From a checkpoint of a small transformer trained on Wikipedia: biases.
Each number is 200 + 20 x the weight over its row's rms, rounded and kept within 0 to 999. Layers, rows and columns count from 0. The size before them is the row's rms in percent of the matrix's.

# up: layer 8 MLP up, 640x160, rms 0.203, rows 278-287, columns 0-159
# down: layer 8 MLP down (transposed), 640x160, rms 0.218, rows 278-287, columns 0-159
up278,104,194,182,185,175,172,216,216,219,186,211,199,184,220,178,211,187,170,196,217,203,213,214,199,228,193,221,237,253,193,210,175,196,206,203,218,236,227,210,192,209,211,210,186,216,164,165,211,198,161,161,228,211,174,195,203,222,208,222,180,200,187,231,182,184,202,215,173,186,218,212,218,180,232,207,200,195,175,151,191,233,217,218,185,191,185,192,213,214,183,196,200,224,209,178,204,180,205,162,191,241,200,175,190,216,224,258,210,236,183,199,199,230,192,171,194,186,182,216,223,202,200,210,225,218,229,193,183,211,204,200,208,160,202,216,171,182,199,229,202,190,226,185,228,198,196,216,212,199,183,216,200,229,204,182,239,205,182,241,203,191
down278,102,203,162,201,201,222,181,171,186,201,193,191,211,180,213,177,207,201,193,216,234,200,203,202,205,187,158,189,166,203,201,200,194,219,203,220,185,201,193,159,203,174,193,162,211,215,154,227,244,202,203,191,196,224,204,184,223,185,202,209,191,211,232,157,199,198,194,213,198,202,169,202,221,236,197,208,189,217,211,206,207,159,167,183,206,188,206,165,189,233,166,208,159,231,161,230,218,203,214,214,202,196,204,210,220,184,218,199,169,195,177,162,196,207,210,243,171,167,240,172,216,170,188,205,234,184,231,169,188,203,185,225,218,217,176,194,230,202,199,202,200,227,188,206,181,214,168,189,202,187,193,193,195,196,205,204,203,200,168,226,203
up279,102,172,178,215,188,174,182,198,202,186,193,182,132,225,227,214,212,210,218,236,225,204,191,181,244,222,183,184,177,178,182,188,180,232,189,201,205,208,209,190,210,192,188,252,218,155,221,201,203,196,222,235,176,218,212,229,201,224,197,222,208,185,205,197,225,223,210,199,193,194,200,193,189,209,198,197,200,216,208,211,174,174,169,184,189,177,235,222,214,191,178,212,179,204,186,191,205,185,186,198,197,203,185,215,235,209,193,195,219,193,196,207,183,169,182,202,207,192,187,234,167,195,236,192,190,204,186,190,166,193,174,209,201,194,187,216,187,238,196,177,163,163,188,216,209,145,189,228,206,193,215,195,200,167,204,205,233,220,211,166,238
down279,112,203,197,214,209,186,182,195,206,201,214,188,190,185,180,225,234,144,202,201,216,189,193,208,205,202,187,216,150,146,191,178,185,167,257,176,193,191,194,220,210,197,176,225,210,159,197,212,202,216,218,188,188,187,211,186,186,178,195,198,178,214,217,185,202,243,205,197,214,224,189,215,170,202,167,207,241,158,193,207,241,197,201,194,180,205,222,206,231,210,182,213,176,230,216,179,208,212,205,243,167,217,207,182,218,179,215,186,207,169,218,198,221,197,223,234,205,228,231,194,213,236,194,203,219,211,195,201,217,218,196,208,200,171,233,201,202,187,192,177,201,181,195,203,202,221,224,195,226,213,222,186,202,219,229,194,202,172,195,208,154
up280,097,191,223,180,181,191,197,206,213,204,191,183,201,213,167,208,208,174,200,184,173,182,189,199,217,208,208,187,172,180,206,159,197,184,182,195,190,201,229,204,193,208,194,207,213,189,165,187,197,222,212,249,198,218,208,229,157,210,184,240,181,210,228,204,185,234,179,237,200,197,227,185,185,210,229,209,161,182,229,210,206,214,171,241,212,221,194,204,209,198,195,185,175,207,172,214,179,178,205,235,218,196,206,174,175,183,149,206,228,171,192,222,217,204,164,224,241,225,198,201,193,194,191,170,191,189,178,200,208,216,170,245,226,222,194,186,214,192,212,183,219,169,194,216,237,210,181,191,206,213,181,195,221,191,230,201,203,174,157,190,205
down280,086,243,211,194,212,235,227,214,189,193,191,193,215,172,195,191,183,158,202,199,181,219,229,220,235,235,212,174,200,194,214,171,187,191,208,201,181,198,226,186,205,212,199,213,201,211,174,212,211,186,200,200,215,208,204,183,243,206,218,216,219,183,174,202,215,244,201,191,181,197,190,215,207,203,219,179,191,205,168,214,189,199,213,213,218,185,180,177,182,254,191,160,219,204,156,213,210,191,161,223,223,201,202,183,215,190,205,201,175,192,196,173,207,186,205,232,189,174,172,177,164,191,205,215,206,200,212,158,240,209,212,210,258,178,190,160,211,224,200,214,208,154,202,232,197,183,184,207,206,230,206,218,199,206,166,220,205,180,222,213,194
up281,104,248,200,230,192,198,217,213,194,161,219,200,223,206,193,212,268,205,204,227,223,178,200,176,210,171,177,205,201,194,195,196,204,195,214,166,229,195,211,203,213,214,193,190,201,243,200,173,179,185,204,220,198,223,227,238,183,194,225,205,200,206,202,192,183,193,209,185,194,196,223,174,187,189,219,221,229,190,200,213,231,153,219,204,204,217,225,192,212,196,207,201,195,218,235,197,230,172,205,186,202,213,218,176,214,206,176,185,186,172,211,222,181,184,217,181,233,163,188,199,235,159,207,206,239,190,204,182,174,176,180,206,225,200,186,235,200,192,204,235,205,233,173,207,196,200,173,192,213,215,192,149,194,184,183,203,179,161,207,195,218
down281,101,200,205,208,148,219,183,205,199,165,206,198,217,182,205,193,215,234,190,208,183,184,201,199,201,174,227,190,188,189,218,223,245,216,189,211,170,214,233,235,199,248,189,212,177,236,194,180,170,194,220,206,176,214,177,211,224,200,182,256,211,186,155,200,208,192,205,186,193,225,185,188,193,211,181,228,182,172,176,212,197,201,213,194,178,206,208,185,183,207,236,208,203,193,207,179,180,160,177,215,230,222,194,173,213,209,163,180,194,161,210,200,184,208,214,198,234,210,168,215,176,177,214,218,205,210,235,226,213,203,198,184,212,190,216,186,183,166,192,176,193,182,225,191,195,193,198,201,204,207,209,188,216,190,194,214,183,174,222,184,265
up282,105,181,204,177,179,200,216,172,211,194,190,204,172,176,157,197,213,189,219,200,229,201,188,194,221,189,194,223,174,199,214,195,166,186,177,196,218,234,214,179,163,173,260,172,193,209,185,185,205,173,163,187,206,203,222,199,204,196,150,205,222,201,188,198,184,203,206,204,170,188,218,210,164,180,172,214,204,170,221,201,228,201,166,181,189,248,207,191,229,209,204,226,223,208,190,233,170,236,209,206,188,209,207,198,198,177,183,198,189,215,190,219,193,198,188,192,207,207,238,222,181,199,191,175,229,219,161,200,251,190,221,214,198,197,209,196,186,173,200,210,232,211,230,186,209,222,216,217,214,199,199,173,225,181,211,183,214,150,196,203,209
down282,097,204,170,247,232,208,198,169,202,225,160,200,203,222,217,171,179,193,178,215,211,198,173,179,205,157,213,194,217,194,227,207,208,224,218,189,182,200,221,212,184,200,225,218,190,190,172,222,228,193,172,202,209,196,245,224,207,191,205,212,204,193,202,193,188,171,172,215,169,218,206,181,240,191,158,217,201,191,211,197,205,221,200,199,192,198,199,158,192,203,217,167,221,193,189,162,200,194,209,198,175,221,192,208,180,194,159,200,203,202,169,150,214,224,249,181,179,211,205,222,210,206,193,171,231,198,207,195,197,163,184,214,224,166,220,182,195,192,181,161,215,223,171,229,190,174,198,199,204,190,194,174,191,209,192,241,206,207,221,204,197
up283,096,172,190,171,215,211,193,189,211,166,143,203,227,193,213,236,179,173,187,195,205,185,216,181,209,202,183,214,237,206,215,190,189,174,218,208,225,211,213,184,222,224,181,209,234,201,212,244,199,187,225,243,177,178,169,190,237,206,198,249,182,188,168,203,208,171,198,173,181,162,215,200,210,153,201,214,202,188,191,206,178,192,213,173,223,177,189,193,208,192,186,189,166,182,222,193,137,195,221,198,230,213,217,214,197,214,225,240,194,206,180,202,200,204,187,212,207,208,188,218,181,187,170,225,222,198,187,186,223,190,201,194,180,175,217,187,203,223,172,226,207,203,170,199,177,190,190,203,188,197,194,188,200,197,247,203,214,186,187,198,202
down283,094,193,194,171,209,199,172,202,199,194,205,240,211,244,196,230,227,199,215,201,224,168,197,206,205,237,228,179,224,190,200,184,217,178,184,181,196,204,214,212,218,220,186,217,237,170,204,195,226,157,268,207,238,216,164,198,208,205,202,169,212,205,204,211,207,170,204,200,249,199,198,202,203,191,238,211,161,185,189,206,216,204,233,211,207,177,217,170,236,198,157,207,201,213,197,188,198,167,193,196,210,211,215,172,200,209,228,201,166,207,215,204,186,225,207,195,194,184,211,222,190,182,176,200,202,211,221,195,213,216,203,198,193,204,214,161,208,216,173,185,212,189,231,203,211,203,185,224,199,221,209,186,185,159,176,203,206,223,245,218,166
up284,109,199,211,211,204,180,225,181,214,188,172,178,182,170,190,174,196,190,201,200,200,188,193,210,235,191,148,241,198,211,208,186,190,169,180,185,201,235,177,196,209,242,169,206,224,207,177,209,176,163,198,241,209,205,198,208,143,187,209,220,202,199,165,220,192,174,215,179,196,203,176,191,201,220,172,216,215,224,232,183,197,180,207,204,196,189,197,183,218,193,209,208,237,216,195,190,195,179,220,202,202,175,237,192,199,199,151,198,215,217,160,199,221,206,244,181,203,211,205,208,176,189,177,210,207,196,163,182,181,196,200,207,210,238,220,185,169,193,169,194,204,164,186,180,175,209,223,173,182,195,209,197,217,177,209,209,208,213,221,195,249
down284,109,188,181,174,220,186,237,167,213,222,203,193,178,187,220,187,212,188,183,179,207,193,169,202,227,199,240,204,208,204,185,202,234,204,199,199,169,200,178,169,194,203,190,187,204,195,214,187,207,171,215,190,245,177,217,200,177,230,204,167,195,187,178,231,176,195,202,196,196,191,168,174,211,211,187,223,174,178,207,199,245,191,181,205,180,189,199,222,194,210,205,239,203,211,215,210,207,192,208,179,223,272,206,186,188,220,221,183,206,214,179,239,210,191,220,213,205,164,226,197,228,206,191,154,200,209,225,184,203,218,198,196,196,205,188,190,212,204,169,256,213,181,196,197,189,237,215,201,228,203,224,221,185,230,167,195,223,225,203,168,190
up285,092,202,227,183,220,190,226,235,221,193,188,235,198,256,203,227,175,183,189,182,232,218,199,221,172,217,194,188,192,232,210,166,222,202,211,220,205,218,216,177,203,226,217,229,210,202,212,177,166,179,182,220,204,241,208,196,158,203,201,193,145,222,211,208,235,170,198,214,168,227,192,183,207,175,232,203,192,166,199,177,186,209,194,182,171,194,200,177,221,181,170,188,200,222,192,215,239,214,192,187,172,189,206,218,186,196,205,204,209,225,191,216,190,241,199,160,207,212,223,203,201,219,220,201,198,186,214,188,188,216,176,214,203,201,215,179,164,196,211,182,180,184,197,217,192,190,198,169,194,200,191,211,200,175,200,205,150,181,237,188,216
down285,091,197,176,206,189,247,197,191,183,194,189,206,171,190,198,201,203,207,209,214,181,180,201,206,192,202,181,211,201,206,217,194,192,199,217,183,170,149,228,191,224,179,213,193,197,218,177,212,199,201,245,185,209,170,173,178,236,233,218,223,190,201,222,215,209,188,229,201,238,188,202,225,203,240,160,221,184,200,197,205,208,192,206,191,196,229,195,205,184,202,193,208,201,199,203,171,201,177,218,192,224,208,197,189,185,221,216,196,191,261,244,221,203,230,213,227,188,190,167,217,194,182,204,189,227,167,203,187,177,206,170,183,215,189,171,233,218,186,229,187,226,192,213,215,215,210,196,216,170,228,187,232,182,239,221,203,168,181,176,202,255
up286,100,170,206,232,167,203,213,198,176,199,192,149,209,235,193,190,195,231,183,205,172,173,180,219,211,196,215,182,202,181,186,191,215,221,179,163,214,181,238,210,192,182,206,196,194,213,171,217,192,248,198,201,183,227,211,200,169,195,201,198,179,186,182,194,185,209,247,207,172,208,174,189,192,202,206,191,217,203,215,234,184,180,237,216,193,215,258,205,181,195,234,167,240,209,236,181,175,181,187,196,195,192,249,177,203,172,196,199,218,198,207,189,176,174,188,161,218,231,204,215,183,193,225,214,217,195,198,213,183,205,202,186,216,221,200,209,225,211,223,184,224,195,208,200,206,192,250,235,205,190,183,222,201,189,192,191,220,189,197,224,183
down286,098,186,193,216,192,197,177,160,247,193,218,159,186,197,190,213,211,206,215,204,205,186,200,211,184,218,183,200,203,183,209,192,192,235,185,213,196,220,215,263,194,203,169,199,200,180,199,204,228,227,159,180,175,206,217,211,192,202,201,234,198,204,187,202,168,203,212,200,206,185,207,203,202,221,217,201,191,210,181,204,192,186,201,217,203,204,164,183,198,222,205,226,178,211,200,149,193,226,211,191,207,205,165,206,236,171,210,196,194,189,197,179,190,200,235,217,227,175,212,254,200,192,172,206,229,195,228,190,189,202,207,193,227,189,241,208,204,216,193,214,223,234,197,191,200,164,285,174,225,223,213,223,212,185,198,219,200,180,188,203,207
up287,099,218,171,170,204,172,171,182,208,171,191,202,175,169,183,229,202,194,216,174,208,186,216,194,243,206,227,229,210,236,191,183,189,189,222,248,183,179,226,216,175,234,207,225,205,181,191,229,219,180,180,186,184,196,197,161,263,214,228,211,186,163,190,181,160,169,236,200,192,214,191,183,193,209,188,233,191,188,150,198,226,205,189,178,213,210,200,194,228,173,210,233,201,185,199,209,209,218,206,166,187,236,205,200,201,210,181,215,232,198,220,213,196,197,190,195,206,186,222,222,201,196,180,199,196,219,212,205,200,213,203,183,177,190,199,179,208,196,205,193,224,191,203,191,186,192,181,196,203,192,199,169,189,177,231,147,222,217,209,196,220
down287,105,192,227,228,241,172,190,202,208,213,227,201,187,182,198,191,145,189,220,214,198,202,241,250,140,195,215,185,194,219,168,164,231,168,186,199,205,178,191,225,198,226,230,201,197,212,180,217,212,183,245,184,210,197,188,229,228,175,192,236,198,210,183,202,180,180,214,196,178,177,184,195,212,211,234,249,222,200,206,207,205,219,181,202,192,185,202,205,189,165,186,212,180,198,171,247,210,207,217,225,225,211,188,228,208,187,215,210,174,194,198,167,208,138,191,205,203,194,205,198,181,209,174,185,201,212,203,209,221,180,206,217,189,196,208,219,201,181,191,203,202,196,191,173,236,211,202,206,185,206,208,189,191,209,212,175,197,219,196,176,211